config.toml
num_hidden_layers = 12
hidden_size = 128
num_attention_heads = 2
num_key_value_heads = 2
head_dim = 64
intermediate_size = 512
vocab_size = 2048
hidden_act = "relu"
norm = "rmsnorm"
norm_place = "pre"
norm_eps = 1e-06
positions = "rope"
rope_theta = 249000.0
rope_fraction = 0.75
qk_norm = false
attn_scale = 0.125
bias = "none"
tie_word_embeddings = false
parallel_block = false
extras = ["some layers without positions", "weighted sums over earlier layers", "capped logits"]
init = "normal"
init_std_qkv = 0.0573
init_std_o = 0.0
init_std_up = 0.0573
init_std_down = 0.0
optimizer = "adamw"
learning_rate = 0.00192
lr_mult_up = 1.41
beta1 = 0.9
beta2 = 0.99
lr_head = 0.00738
max_grad_norm = 1.0
warmup_steps = 347
schedule = "wsd"
decay_fraction = 0.905
decay_shape = "exp"
final_lr_fraction = 0.0
batch_tokens = 16384
max_seq_len = 1024
doc_mask = true
train_tokens = 178900000
max_steps = 10920
dataset = "wikipedia_en"
Each number is 500 + 50 x the weight over its row's rms, rounded and kept within 0 to 999. Layers, rows and columns count from 0. Numbers have three digits each. The size before them is the row's rms in percent of the matrix's.

# layer 8 attention value, 128x128, rms 0.0843, rows 86-127, columns 64-127
098:495514546545480569527524414524611487432491519430477481439451498519524526573413537574473576527396555505446507441506517503574549535479461529465508582554509496611452563508449519481401543504432479
089:570466505570540426486499395489486508488578484488493555552522568435532476465467472539519472505535503525451499461418467539561506466445462404521470486571646442525513497445460437497451615437607535
107:475443445464407569431498495484504455429476418495513507527481524490535597444492525449538501409584430473508577447591500511553494390475510429557558563428406473419540554472507544555476437475593543
104:438594502541410464648561427492505503509585501514454434543496580516517512516563517483486431589497431615506470474508480507554522554493547435495466365543532453572575449492491459461482571429460573
080:527547535481439543553464540542466492474550471484489475510555466425445494443524526536517451476441536438524561560541547490475472424523541517502478515474459453543485558516410463518500422516491508
081:518506436530508449535475482489484535455543534423531539569515522579437491438475545535513538449552509524531550443495505555520468416494476489467564500502514483393519563515394476462417479548541506
092:543479454458558434443573508591491477579495484455419594498498503485514486469470567491453513502532414530505542494443560546481482594465491417420525479531509532526444569526506405484450514570530500
099:505560487389525553545608560544488475483488490520600519625451443450547557471602511371551408493581482484422505488521501481542495477516495481614533552430497491429509517410520477440465545457512479
094:471492422593450533564449522399517534508523542504487499593557543488534584394479559563464491449449532489490502493443591530453517442397505401466551574511445594466536456479506544489538501532484486
089:490629593528548491529520502461438593537501612525503573487541521507500548430486480501504426496465487408466469513518595457471455475470482526505561551533444484579526548416468425498537516489433475
090:507474509453596474436436533572486511469471425517442475438483556532515445461580524398486481480515435565561523476533598526475493514449498443448506465472507410423484493583453570501548499551533484
087:497448416504571547510469459599572416465475432501494523496488504510470594467472465547486469385456415446504490463581528531568519470470470563506365515437501475472476514437591508552443571517494495
096:444520474479604469521558594491503516525397481490423553572490496635561497490538471538440516402540460463504526455504549511448555426507484573565533494415552619465500507427477552478390497443438458
097:522519495501478476493634542472513595524560505462520434470425585469450445515520432531516507429518478440523478481577569604471499538553454581478525424546471437467461343461503529468500340475451512
088:486552466445417539497493548575465536561565496518532462507470451481494524482553435401577557529445504463607564523433507511506474459536523362440509468531541518476509512498511499649460486565458473
107:456531463598454489404483469377533458590541552514575530489447508572466409445425490580510495530524498491493463536435508432539504521504526554432502514516546551547383489535474452562553537526517421
083:574487458506365530487577509527542498514541511501501488437441479533522521459459514557447419500503385438554430507571475475481399493562515437578584580509581421612512467516484489496512541504442555
091:488560510605558510530627471525498439493593494463542465516551570490476533530531487550503501534480530519530491492482482567582493515440496471456425491580502523581457386521561570491462411459500502
099:542472496481609481498572494556428483448547500481481449534449572460521446578518457464530462494527433523426492567458539610508506555534580502497524441461498443503456411529555480481389557487523516
082:507459509485484506405576495404489511532567514551520440463472545460517538542506430578528584604444495446523579559454455474465503499498474464571510560507506499549437486535533514610497524479535517
100:423489542424551542473421476508459512531438586445400526500370553480505581523493464498533544488462530589518479446574500534543540603448475483619527513528477523495490632462415482527424531533446439
089:505509528501612456466518451509511461533566465510501538570436469474566519517522559615508497652512459533476566562501546500502464385456451419468499509466373534368462417587512534515525463478505543
099:537604590577485483503597521465485469492563526455454561517486436497482557486549623565561459518480455381543512601484485537536388531537489523467475471586568541485450465447562520442549423473518467
089:442523451381566443536450549588544468561414457508501584473458603519464432482545518444494487495538577574443520427489456467401525511442581579504411491406561498431600539480521610472448560614507499
089:566525534514372508499532498673477520576458466545442549484459469470583520495474512570480450531502456489493479512483455422371549587487518582499491442493561518524574486489587515505552556450480499
087:551484454447504522459472492441522526416482470490530448528548520527519448485478603548519574474626480562505526493468454497430524460498445424445625434426437514415477498482543565535493509453541512
105:537515491593496543554541492482495502554548487435581481567573574568486534486516452545530445444432425480430539479420531551434456442506509467473473468525483519527549431525546487493492567546471564
096:513376585419569580550471552528448541523554460431511441524469415583500588484508547543534539557452602499423530452509507523424481433514555483584494535421579546446443485436471553516457497566517482
084:469410580489529463476446448477494485502407549437409575489464493609460505508478477511484534455504592507546456489478523480465428394425448570599436503480413391530483511454509565523546521503546486
081:518595532477479524533501554406514551504561570491571446484516465448533470552452481471387490520501485578515456452430442499535476467589492462403612469493432519517470539438483516466524527496586475
095:488526511463552468568545449562496495562441438502409523422558563574453493489543511551423522494516515440553477551515524479530572507441505532607523486570529612514474516415469490521472530473546456
085:531429555580587460564549507439553512496569480440529521518501585595467413524559545494459549453479460433493547564429508495473520390538475512562527465523526592394516568526502415463469491489536486
091:507486504475477548441527496543485541527520460501543465489462455444460662522459514531477477493474630474521515518417522388526485536476548361515484597511493528629416568492467574483571534549462544
086:429526453478462480542420506421469471519515482532500464537422537516433550589509527537497524504547563525542452584487518449468602553456470536527522495505553533452510605431457501476523481465571463
089:536476456533471437514538489464549514533535466559617431530508458472503537556506504495496549527432511501476516537463525434479457491493526531493443502591514517575497392550558392517506457558450597
100:500494362469556469472469517494480464528493534536561480502562531542489429569486496456501400501564514532434568422499534489531497470514530542475533507429519483440557576523506427528514511433550507
090:541473397496496501413432497550456456503576465554525562556453464559443449441560549484626520563517535426447540484541472533537423594533482482515475502479554551521479530446456465474393468470551490
083:458506477463515478482478482559495556564476524496439576429479403524540582498558430522479429546460422457556520463427483532486450467532583504577538415460387545475554517394506419434534441463505468
090:615399533491573513505512539448475501514538394506497531425479478486500496545470372544399528472440485485586451524550525522548539500504467473497492461480447577589466504490511568467522498357416450
103:563507476564531480454485514557501515540471534478567483485483442396470491493543504552584521567403525396475540563601527534496464498547517524485389520536386514574462488527456412555498430514487550
090:569515463540501453463564470545487550456460465519496484482588464526499508518556504448536540473427403541467421523517566587548537597409494515459496470552597549476395446399487509532551457416450533
098:552484411483564533431476512561516502433466513493401510459460529481507437417517493535579501479537512531462528470576484447568499526527519522556432557468514434490510596512390463551491507573429532
# layer 8 attention output (transposed), 128x128, rms 0.0718, rows 86-127, columns 64-127
100:491501487511539427466450544564501525431514504442500486434469555510580471568413522503533551453517486482534519423503375490558458547503495604381559502503491423477529429461463426458522475472497498
084:509568522506566541495548467440460580508552540628530514582452564567448482486547452571461452470535501426516486502440442539452489555553583479457517414530521422521582470515460441473487461447515504
105:543590501462416467426579487507468433408475497519528571527535422499555494577544505496506481438531444444479516495506517582586515423541513505521543566465513461564512529525485541575548525442522507
103:449488463377519524525482496408450461556575455496547508474514467499496545501430447449471483522500505553436519523453437468456573550493663469446453448478489446486609465610508480494449487437482506
081:439501600551407545482506550449518469478535498501469474585578467559469464459563448386434491576442513485459641496555520499416571458509613485558551490445507495522476486505442437497578409575463487
082:522473553545464458462555506473380581450478482401547588463545601558468494410542534424462467564508471456463513445495459533412587501461505488503496481516470477464487434509483512428467478631524533
092:498416489531511549485540445515463539511586484547538494496544546479444521341553574443486477570526485529398506521493540485421517564437513521470523443535532552512537504581500482492521504539483471
100:444569467511447478488492470580476408475409504532486501584498379548478496485520440419510498407546519506456594552484555543499441385491574532545559509465486482534457532444525492493441490410522456
092:556489520428424499556523477495499464525459524439528504458425447589489499520386557518336504494549477514460496444470441595407485502441485524477514487423468510486445517599492562441550428524450556
085:433515533571466466545514526509540482562474520524493453483469519477412462367481547454506537538533546377493492446509517551452571532454433576501557518485527472461456436550557478533447471550563455
087:593455467482490588497468540556552518543488443540485395474506471454599550508549552410521509488399420570486531531462641567494498544564517508531525512500534521464493514523524452577471531502470505
091:457482457574515458439544489556516474423474510473485504434511478570439505571514456564410588422578482470436511504499441531577458435547618479581459506390493505564427475468455494528489447500477553
086:523490559490537551534543465439559491524502474465336525561525491509424596418523536565518512498515525472523423515494550478395555465443470490577452465471487529486504528522452525478453437548490440
101:550521484490525542477488549476456481478526453468463488582441520455470496504488458542516432430466417496535444494525488472490500405495460518573448506480515519494487486473482440553521499549467496
087:523482609591429498424402543471491563577583536536509466471524475553510489511566457490449532569449523514473508532458580548500461492487500355506552456537580564538464555470492482499459559458601478
116:513385487507532447543443426531546524523518487556547519434522549488473504492464566578470481479523557513507535475402478481540514539430376611481435576490439454481517487522450576501575559523485479
079:531487502420466506488474572525535538486569446510493578484546465405476473492501490393508502484518477521419564440463442462493533478451492476519529513473518389509550503523584523513480490442478469
088:503497460516547455421501490461470474536547543503529510546479496512516528570445448514490535539459458463518472477498416490493491450564559519456467528452524574482479518522468441475543443547452557
095:463451417487537523496465451507415523410542485542475478561476497489417531440491397469452415474482458557470557542470511550522495441545607535549449446558492517611523501494512439484513425443428492
080:491560583506542467506398443489558513555574541490479483497449388455366510465497413505493509587479614395587523531502550488561429481515505516548543560517457502540541472472489503572547513478532558
103:443502482503409460342489459452467501533569503521401534362444610471448531478549487411501558528511555507472438474481397480528499543532499525448536497569477475473537494619454486492490544485597495
087:485519589528519558491631441463568502500444520472556512611465469516457479510484515508584453554514463387509492526586539458514532531531469436494443477466509549477463532605454434565549481536520466
104:426485541518511545535572525468448455440484511424552460607509473580512516476482569582427511592416468462504467447498503453522458443475484487501471514515461483542506536497461497525515460520523308
090:482600510490570467541509443533549511597461494516467492472496434417500594443529494477441493435487492563520480573513565468486503474500527450496460452429448567531494536455521579530377495571467566
086:416499453492524585529477556515547547542515459545446514465568429415469530492523458440455506463567498549538434590545506494473402545510560472568495493524448515513564566501595482473488574429480477
079:550437513462477533478477521511448476463456560548549551541457451573634491542521524488557414473542463530521489445491551526438407440543475442501481575500484484512521552425461495488549605530412560
108:551461506523561465554487497543482515619431503396546465431508473562489527525360475495398481480546460501441511502455517534481478443476578491475467441406462438533559463500547495522479451502462547
101:545510647584457549511492495499505514484472519361495541534486501615471475443558461402534529536431493501438531446482514519439490560488431528459498472546551563485472521435436443474444429508563422
086:490501478478542462446622469501547549472356520440442553458441514442389533467495558491489577494381505494488423433517487483549484440505460486589493598523489549461366405485505509517472462525463508
087:434495492416467461449486529506438491461448520539552561457443492504547482532387579445585451445604535515468512402448415385491548444480492505407577498444484394455591480523551485460600518440492518
094:472530494570519445474545498475529523498493466521393492462497478457451508430505537583532568575609515397471501541525525446499564513557531537596512514549549522469550468532513471532457435529546451
085:530368566488603383502529445511547517513434440447535423547430446577469552504477510515464450517483521522534538438500521509452537377460485487508530483567462404502574517414509506531436381604434456
088:549507564509529458467402545545481492515493465512572473451430477545511523461473546484481565449499499605450577454476515505522449443456479559457575539495543544498479504403462595484548490420497560
084:445483534463423531577569543445550452439567436441489488475486476474455503512491477456498482493471643506544515420544510459543546497466511488559508489577473526413540510575530607494511526535531455
084:562496530519629520583467546493530535535541475394590446485500483499512403569458471504513476494573523498516466529454554577508482545407458424391492418544578520542464505494528489485465516410536542
096:525451516449488487540552388507481522571522515556469476483548489481485570443532510447541408470603535507482511454462560580497555446482542479504506406491437395576549592575452465500505467389484540
092:509441504567429551468503493418505474510599511463589493558530467443513418490556488557431497547465594403442566538414491553505515542499484460486460514647471464529436552510465547567502516468514497
085:405510424472518489524548546514572468525466388443445552472547445502479544457570494474513518497456488545503513482425519415507557452519492457489517495478462410482581468593511363567533540494526507
093:495391422527532440438458568427611582507494501581422500500493475450500500549562483508560609570537527475516547429557515424570525472528482444517520497459601516432485524489511468505484504559541581
105:508515562663448529440488475497466515493488529527548465493496496525525453534606461560545558630485493415498553498514478498538526490531509405486535560507526519531384438558491509573538493525522538
095:508456386557467574510494564485450527491525474471465465479505572518540438513501547581487521484516436552517510457450581479495439593537509533494492530536521520432544536529461373522459549401506466
106:511508530547499592521482506495475502436529464476432472522526592468484446426562432532447503463507512449503546545511472594547487585487533448508481474484470412575405425424473453530428438603539484
# layer 8 MLP up, 512x128, rms 0.143, rows 0-64, columns 64-127
093:537559461460461654520525527429487434537524432497546611452478510562540567484588398568423393472486529556525473447484566487489531496509512558513457540484494542533514475514599489487496516570464460
105:551473476442489522498518501517474478562463468479591569531586429593503467478567375524431420458476484463524516506532616369516507589523495488475483540472512513479467474477543568419532537475500532
095:556545456528550533559512524561419563497503484483455571518436504409485428507489518413497512546548476527469500471566578365534463491630488587520407495501523460346537494547555499481582490427580509
104:532497571443498505484522475479456555514481434618487568440503613438480486601501458498532507530524521572546578563563495482528521480505437568579514490497514540568570466604459462521473479508450586
095:595453545486522497610467450526473570519486451492454559527525461441525475483479487525388470499491531543504551533521540512415420452447495528577556486542451433428581468568570503404538564483447573
099:505506512510468526444467431464502584559504464544488570404565442616538478497549486530410507504515549483443504504528476517545571420499474512518581431481580547523502432637579501511539520430553558
098:534499551579591457541470531551488555608528464453481454488482482451438429581551442564475473624537483493393533465485472513492573558523506483497463514524579473480491520434506489473606483501533597
095:561456468458405494480505472457657447482501445473490545456552530469520514449511444573463485463557553582429517480468503476527406470552500502546510468469580513503523513521613514418550532408447434
102:476519455516519577549481465479504489552521546560468556479657523541505422539463509507534442485528463428468526595557513533520473509510441530479424479471540415516548571588470502448464462494560588
089:500526380577470543533380496461426515469567576498416539562539569473519451503503469546449489524455439488501537516482470521530497440519471582505473588436524553427517463481536403483540524540619438
095:507467533449534466423546487572490574519484517483475494517525511509514469417540404532479419528468509545563503577549529419535608433470475460591498552515462528555568471463417523454520473594511545
094:541565438446570547518528497555483488540514529475512443432478599487450420575524427449501536426480494401557449519467467492593452461490463500406606506441533488476491524495516557451518556532551526
110:532411516475462563519437500445492569555506459551501549541490566427495582456489499494539466490395513574501508459579565494459476414509476540549538491491610473559570449569484557524539472475553500
095:603504475523538559552361479504503491598512473614518492522534533406514446437387561549426499415545523561432563537487529507465453482588450515587493569502504462505498515522555499485538497481553541
103:452516491514519511503526466517621503524607497512513470424505502433448557415571495494461445565575406493503432612562484433558441435538439573528460533494489511455519480525540532472547403478575504
105:548463435497480543511577605538576521579423482576569494504492505415454548563489481526538457491488496566500555527546488461548471513525496517426475561560546469465449515493526502504499536440501523
098:508510436468437549548481606623485515488517448518515461576536586454505393475537470559478441485482373499508495506466610506501379544527507506473484441467496516460417589421473574398543445453530431
105:684442404542571519538468507584487629521516480569495489568587519484431467532516372436461443482492380539512502568460543579460460451467507558578404557558452468421512529501552520507604482559531505
094:464525481527592529553443528470595568532452481467454520484552448500504509465592446438473500511583384452460474576449527527533466495506466528511492494478525551501476550517608450340536531428489477
094:556486548532486450462472569456509535547557379588550426405506461498425513450514480470497476489498443477508561572458485473479481532560396372532500414541487523569579555503621463474442370493496538
098:539548492480569529530519496526513552437514544461479485492545506507535447563548465484457501540513536571480509512505521460598439443510445454531389503480631503510567547632488463521525571480587456
090:510452478441429479572546395529521541475529528580551470452469484473559455535489476529546522352443556531523560535412517581417492547553453446531472434559515479537534497507423448469483492521528481
102:577490534502605489480551458504563590515416558532502508492547552482522546464483453510521505521615470437495535559559511558532502490643504518529483420495529620483517515559493472497541504510623454
106:458481509457454554433504419481484538501499496511467549537497558469509537460436429599390496478501450540562544466491555458586457474493432576482601527554524453514635512497538541511471448543489485
099:406514487438522490567508468589521495523571519512499459497553541485475540453579520571488431474524518450487507546581542453523605453491432456585545465476569416571579506574572498481447507470545550
097:489567392527563577436410538436448509587470454552558452509526507459456499498541533578564519510526565576535457513474501469495403440547434462631449430471543491492517408501478511519527444432557511
111:512506499458427571539539533558474523533476496497520571466516554413470403479509399410539460428529535570596497620581509483572510518511422565410481520504621536539490515474580546448559502482541488
108:499535494507540507509567474423479515512555483559527444461522479538510533483516546496464531505534475505488577538486500490442416509529417424561536500525589555458474480572470542472495505489530448
109:455595472488438493489512425596497495494530454567435562526524487493451524557623482484508538572465556414450518406535521505510455476535440496553443483484481512454470430520515590404489506425540510
103:515378555505473439502470551464541512464470477551458489544460474515637551410466497441511491452520507594499544530512559371476530411504453452557544461499455456587486447480499477493576548409573490
104:556461452588533625470489588495507523585452511547575493535500501456470557459596441385519531511572538532574495468460571481494464492530491516632406465453547467509543484533532490464430489530566511
106:525446503378513423480509485538543529521558506522390479568461542557458450481508412558484555533550420531493476561490553387550518559551494487597419559490413525538547440478563535475441548504523485
095:526544442432431583542407437503584597550528439455502474502517490467534393527460509481494470508489522558507498519432528422475509565570456495571354496562482493378524522479569454550475493484577448
090:550450503569438457496469525523512460511594496508510544527549493358462513466547460467400522542577512509516584432477612504603499461474456537461557520426542490504629463490555469475517531458539460
094:492494411501486465485396536474543464486474482462574609523479467559517479455638482480537539465577589535468480554491498393486407467584460525490465447502557522493458516493567479397674471512520523
108:503535434492477600473498449508525538590478510619466593477593465610534493582572457479427502398505506497516554456599536488528499475490465423626474573463524523461423506473505525509539461515517576
092:561533501550479544618547525466548447523462458535473621528505514549483498407524437527562453478453559610541499562534521513467484494534457589486432476550537515428525436555468540489553407482441536
099:587598493504504470467581523511499539475440469549567559503566552488440586379514404500558483536448414500450524528585579545550444436533461457562448513509512529417555520475371564490475575490500530
097:493530482492527471456491492458405603592504542557533509515569463466422406434474409499518397509529539457538429616435547572615519486521516583586424524505527486493495590474471497443539534567613455
105:518496504453526518441463639478491542520579546557441527613549466542456460536507524493563550441561492570514611528502559497525509501519513556506507532498536521551472573580651502548499421565500520
108:504463579525506506438445482470522565574478459518511520491579615485449468458555448545462461444573530478493506549446550492504477501580483516491424540455418490495455575554515626482462504504499484
099:548534493476511535433526421468473499558506490477540516509500484503407511515550541615520517564591550432533474488454525477579507486588436459507475472579506512540506551591457579466521402510510479
094:501533449461482477513387539425554572522586550447562546505477560486547436504465508361456449564514503522499493430514513514510491479545422597533444526563543491482517579505623561494538443473525479
096:473522415499554513554570579485517487493450505511547516484461457467357470496494477465431539496446463514408512435440630503531413464566528578504508441490476524469489478441505423405532485440484546
089:561483556516474513495584536530516512467521529457454518553525444458578486432539586626411531466522522479424496522486495460564430499531491483512446564492545363442621492506500540431515438550520488
110:591519468485475524581523544553490575543466484573513509577595574487466568536520440474513549543489484499497636516532544441610477538498424424431482491489519405466430548557580513491493445554549535
097:513524490384507440477537476486528548497510526517421508546545622482497447553509406523464434546567380542513517450622495496512515579483475492447533495521459538496483586534440503535574513556391421
108:495516532466554513461500551519524497567479492510437515475518488485490449507587465492500495572634466522480493555462491447475413525625415555527472503440566393501549521535558500469524409449552528
097:501486438501443520505524483501549540466559509444513502583620578406503494542457509607446455479508436501557488524498564564492478544462502496523509514402423385540527452471491537466606542584500481
096:497534511462513482504467508506529591533499492510469525541539487518463518510536446584430440550551500544534488548543525473509504394523548431638414415534488558582534556509497511473613419477606474
102:491545445543446542476534606520481494518476527511445606521441563510510418477516465551448442476438501604525516571579479484522460512567501588460490496446520447469555492440515421481564522446497563
094:494438484537564450456509445526461555580483471478464554487530522514454429442495518546399547460449457541448482481553595463542496560495472468590479479597601431463420596484494593514564500449445470
095:516535581522469462453476515440543540511505583533570498557524547458540471429462474561386503425600455550547468509430565498490536381561463485556480461500551523467467521540558471441479537529497570
084:549432452531487476550461482541497549442462501445471614552525421567453469502493534566441419497513401519497551493480575493566418490503516502646391507519540519612499525466558552562527468533495581
087:437384459427542514572436505478531494495523538467602529496507485478549557546496473495441513518515557413517522462441512485557457448523486527557507501485564493470471411469551520462555458498475537
106:580483372433461547549570468501452540540547430575537570472489456498494423448508444487463427461468446446564509461520455517518541545492519537497506558474514531491438522547519558422445489520591518
097:541460443489512558584528526553493573527476421476580657492468456489495510452455508492478435463509526559540503503561543556504474499488431440570517502559474389404509506548494469537570559420476563
098:497564471409569530565534500537487518558436451650522522438488472562532497509474461519446542570443514532488545419546449543517424513610500553503421478489563400515482435516538536481454474520513560
096:501580509507589530389533590593493482529529486556572522492515555524500443613526544475527606386520510491470485516654526507476479616549412524504425468491439471507506511492507485466464466542487540
105:474531516481478548483488516503494499598528497495508526573566482465426512560589439514411513500569433435456502448526522430480477494495513488483554483515472486545484507489457618373475389504620472
108:532556432455376536495522430524523529550609558552537550480536543575543504541533461558454516532544500509534523507548594483490502496460443485502515572425443520519531558520481480440451505462506469
097:508467436468562541527434525477534537460448575552447506551410549483526469417475413504540490515630491485517504476561472439529587491636464506516504572440534493543558529495544492440568515554523436
097:463489409500472599418512503569560524584498460460507619484500433508508517509446400538440490534516458503517453539447564492538515511573495499498464449450493539430511540465490514426528475470473437
096:506561479527610487468516437529492540503531458556417507499487520453459421491540523463469482585555527483559517456568562537442388523645478540540423486480594426572545551504492455542556513522625527
102:538399519527580549525442527523525511528470460529496580510458469558512456551535489503522462542514518483507606533484460407568465559532461479609474513550493458504464557527559556461536531488520516
# layer 8 MLP down (transposed), 512x128, rms 0.0922, rows 0-64, columns 64-127
093:462443495574514527582579522412576530492494570471589428469510461516525481471532394474525448520522443467523433504394496458475449515558443574528607504515531587530581472552521461475485508405519567
115:362512513503479405526554515509506544429479490396617473438403577493520423529496498507454424471554443464518443465489557520453504519456573489458562522491428459539556447545532486561485554463466484
088:485509496498516544428608496545577431524444499428545447519461495494461407547505397477467508580425464478486463458457533579500493428482507513460552570512453564496476499400518515486499523520440467
110:640453532516481431424570513543516457495481533501551507451415478564450504558482515499511480515389521407475357491581552453474485514443449473527583486530417520514431522551486549615459479466540594
095:461408497558498549443510444568539488410481500485520451451651465501558616575455400543458552434535507551453457460548508481495482438493596500558445534523422535456517462566474491564565567469517549
105:498488494515512448575523475482504538496542523534612467599531590525501461394453548548494498504594514416529527501491445532578526480487524566508575566460558491525551523511459530559491523444558627
095:454478625551429498495490475518463471470448456468460533449562599464497512532455525605529455444520577381429362610457524574482477411490518551506560482507449532438487598515535537484501547517489427
091:537453420572399524471546591422473366519559472419480546458461561435390498544483517500530520520526472503490478540548494503539488549454466538461462457470473509490538392462399530563512435496571584
099:531517553551484547489523512478458568474535507493409541609559456540551426475485546471518620390485475570494519496429523503531571550446477410568493476536597503473552497467486461478457521551467475
077:598587576484455476542558431518512463515478550488544497389556577525510494525483471508538565442575486443535441483475412515455464551487572523456517489586588545560447475524499456533511471552462488
090:526496386426543492513509513447467508464483437473387495560540484547446493406524523467584570533514432528492486478513543531569550500535482412452491449460512613447577529442471395456436488488479532
090:509466503498472437582415474451453418496485491483499521465490509561391488412481506469444461589549588476536417570503454521475482615492582577512528434561484515472578437504418441549514504553617517
112:639505491466395393437502518432575511533466460551569478422474474475500506446423548531541487474518540400487573461529477525507499436547461478432498522475487496534476503332525502421476522452561506
094:558548472505459483431508559442479468505484428402470534511465432506499574498507473566561377455491591444521424429554443453497472517539465551466462438526556493510455437408464598568501542492376452
102:539480580573507374515392504458521418507532497570495548493524561566549542532556567431493475490461464465511457551462548513470518375509518575593451540452533493439484470533549550531452505476529492
110:488540513540432518542463514525551566522625503530482523561506516485543540538478538575424611490602580459485514441504554447462492526414480500484528530508377509484475464512553502563534527466418466
099:461499546509480511451550508521507462481510533372626499490476395522530526481518605537582659503415517525509408503586502435513583485384475495460489497446423471517446474561555463549494475458434522
109:464439515443467406399543482477547471505527461525579544491509441437414502535536501552447447479566424483416529518482476508462486495512466441527521569500510561434503512531584508494613543526557498
095:497508539447501415485532487459578428518433552491540496432429517554454507484495538446502459549465422541514526460550524501432539533553515565489506433466445503475507499503462528539458472568423506
084:517508513542468468585509518522479517461511455522527458598618414454632535582543461441531526410502491506488524499441520545436508619508445528545528417531568545524496484473428437441496445550476557
099:469534508486457421542543501583467539539523499492442471542557410425487495493457525603515528553469477484426510462569455549526529427513501530393479456454500520509494588422521603485482449512411551
090:487562499579463396477523553549512486498581506511536467505488552459477490570486529511491464443507571398538487459579464457446525468505524538533486516433401589490429469488561539595574452552496488
102:538511474488430489527472567496553615542531448513539515463509418492562468438488471475529399469435482450431555513498445448456555391514461462455455528380515502541407478491627636497407485539477497
116:459610487533463544439514477514479521451456443445538435559513436510468446559534430442502447400431524489528414565469463625463592490506585556486457448502443490465490558518539522575540482607548527
095:514455502517444510424425576470459492505463487527535428546439527479483468516495467556439494433499450501525550433495607631506467562518458511442526520416471515406527525542490563494540494512483567
093:453502492535482504469549551457435433457525452471558510380579419578536550496504524554568462475471428480480505561492458571458502474415549530488372498468601622515547461534453534467507466498519505
116:527557455493483414470426486441549456507529626633432469439554470487501416465513506557475457483498589551519539539497507506440519539506543569509535464536485559495486461541565414523508452517539385
112:510585466498509613590487521590458523502476493547560470462464490580486479509484488466495553452468607580490516588513450472458467526488468487397408489497569382475534488482485517449548433552460391
114:466499444466444583551496468497370482481485494556582425527471528549533643471507533532480543561484516471488522455539606525446502511520589520555515525454530538516481474515514528486568464504628473
101:460570571450506517502485476481457388565543467516576441583465584602508542555589560495469442524510548527578433554557546517587532509418596533457551554529420493535493445492479548527483462489514524
106:576414506441552462447467522535504497547547433519533422555404519484583518471444512408513500547501525514482450536573475573454473504465445446474499486492414519511460421540472487563512512515399440
114:473553535507592469520424464525457535546536468537476445463455582600438573511500524423454504568542483488432414443487485441427581437493541541501412549461481552493530438459474531440534471458490493
089:422495460440438478496624455438487569522398503465473541508491505588510513518490548438542485486491519507494465592444380472488512526480548473450531454539594540457519529485512464514375544585488504
084:478549547508498553511443494499441575418599480475530442483489573560525431602448468484453470472456445473460509615514515571544446488469393549478482488554470524532482569478426461459488488495565475
085:487569492542582477502452398522477433412472519518524485470487557478473485544552462431584497545479584418530422551423437512526467475452448472404547456487508587482421532547545460530477486564481430
112:495556561524476489464521510493526429565515481452414564500458573459511476411584548578489522457433539453459530550405451445438467477454423496514523492505509486578486585568449479508435465547448480
088:518543474493519586451427465425491510478515491542453505425471569414441537366563443445506555563408534473459464514561400474482520535471493431387467573583488483500488392526454444494461555496551426
098:514497528515429508469507511451423549560540550535469493534414504510497535556418524527533436540485547535467546518519494586493485575602446422468583507448599576503460444553459511436466498469538636
095:440494493445504527383436572459520424467513580463522498469401436528436492456524482485471506431483471431465575608495603494546534522519477400542515456393464486463477493480521477455550487375439527
106:531496546540481506527473440470543535542556571540484458619577516478535496541487593488455587447512464493481471544495555495575501407435585532488537587494492519423525391505605471563515405533503497
114:450437472417513457459456499498477477542505504563457549464473487422528562477527538631470429492624536491481566498569580436471501531426524483599570553451577462488419503466473540494533547455494478
101:479444483533552501449480485646518412454455579603403618487454602464540536466530397471507491445549520504425419519530530492512491553491579575525529501427445519378554469501490496489546494500496524
086:463537432507476494464540553484560471454441626478474501503422467553489472524586468494523436477610484393590438518453514478466459481439454486459474519543435484483390521510477478542603543558494412
092:493492586565447457525450489518427546498589581461440457471607633561447445509494564542558561588456555532495498520505449536546535534470563521450582491533539503437459456489503542497586499446447589
076:523478530557512564525498513422473477536508591514523535554418560506447503481585475487561520582516516472500452550445448534454637563461538504491626430488440464529538586495523479570515564520568487
117:490517480498557531378510495521460401457466411478495460555475536517530469503516521471560451470537496443451499477553577502542484394597491488484488522555477530564477516487572524527540439564403568
093:593535508449457564449516442519503502524545512550550569439562544497454511597462420457546510527457422485462567520585464520427492510519414476456513521536627575494506539484491526431512520484434582
117:480510434501415560575539517473433484496507487516588477544552575457548455374550527537479498528471471509489529430486444531471552408491418386457463386489543569474494596517464515459414529538400541
091:421442516473386418506473454528574463457543485404513484455577429526533470430415541494511499432527485543441515452501559533414508528429494436483518481515491447565462493605647508549502481484510469
094:545518473496526465453541488472388469432571513455492460536430406455483496458528523502448542516482481448579458421562402527539478501483417592514558426572465456404505547492497483541476486558516467
101:529503520440516499462461554372545597495462566596463415574508532455536563521521507526477569494601562436574551549592538461467485472512546538563456580481508412541515469519515472527521524500488517
092:458480531602476480548495442453445591487537536418437460401496477449522577478441484472540443466518501500500508487487515508427521554398523416528465532545477423595492477451530491642439482549499455
096:463466501549597425559429495428457477496392536533491501469502538576520449495514471415574556532455536500490552510502434482443467537538489533568373400547538590506498509516489471435487542487502500
078:490492506546442419553408484465472454561559520484401467470470549453538459542536532495397476470658607519495544459465495529405486495501492447527518492451454506513510491462531429554436491611537439
082:486557469601435555478543552531475555567512491376531513560570410523445470433499551452540537495599527445504512419472512585471467463479509471542469484561448468532485476535520434577504402521525431
111:544445450519534524554558590531457558475583511463461568391555448463531561448477520536499467554514418499574480545462548401539413480438528438510474501484533550528521484497527450504438451509547502
094:522523514539491465408438517478596446505520539521465536425476611449453491480426502539513541591578577478503519539422550509543422508529533518447453405530468574477433492509464409464441447526429518
103:482472482467559474495550547481510536548505532469492518482495432609519517473460518499520532528413644534557459567413535495558452556470434424429505475569445457463501537477490418557497513607461568
091:525507559454528392613471528555387501579468570576502481432577530558528528501391539521557558468503535540510483439527388443519544527544490551591469370417562477550519463516471480480512543484496454
108:541437495486480517443482476569539536483480552435467446552532526494516489507577436584530543430511503505445547474496610463477463578458428560590477518503474453566508461446557489491575470531486518
117:526546500511542452531523541412512484528482441499504514546489549572438469531468556534550481486423550467502485503406457486378470485504526558517425552576584460540554530606400585472549519509439510
099:434546525492411470591562470472419446534488474417504533450577448542461490439481495484453457485490523520432404505505458575451507549431425530406531492439510430549513447519500549502475460477404430
099:530473549497524433457487412537410495496441479470567547494460526444486534502534522567448433480474649512511454452568469461470448536574563491530503455484424525527385494484422594602548543503514446
103:560510542428571484537553515457449466412519495488478527551511477442535493538608493635509555431457530594506533409508569513512542544527486502441471415466509534463446531500542541570463436581540457
101:514574526452509423426567470489450517519530500509476523446469570571539484454554570505462511482534539574439544498503523642467516473469512381477534444612563544478431570504489515501540490426450564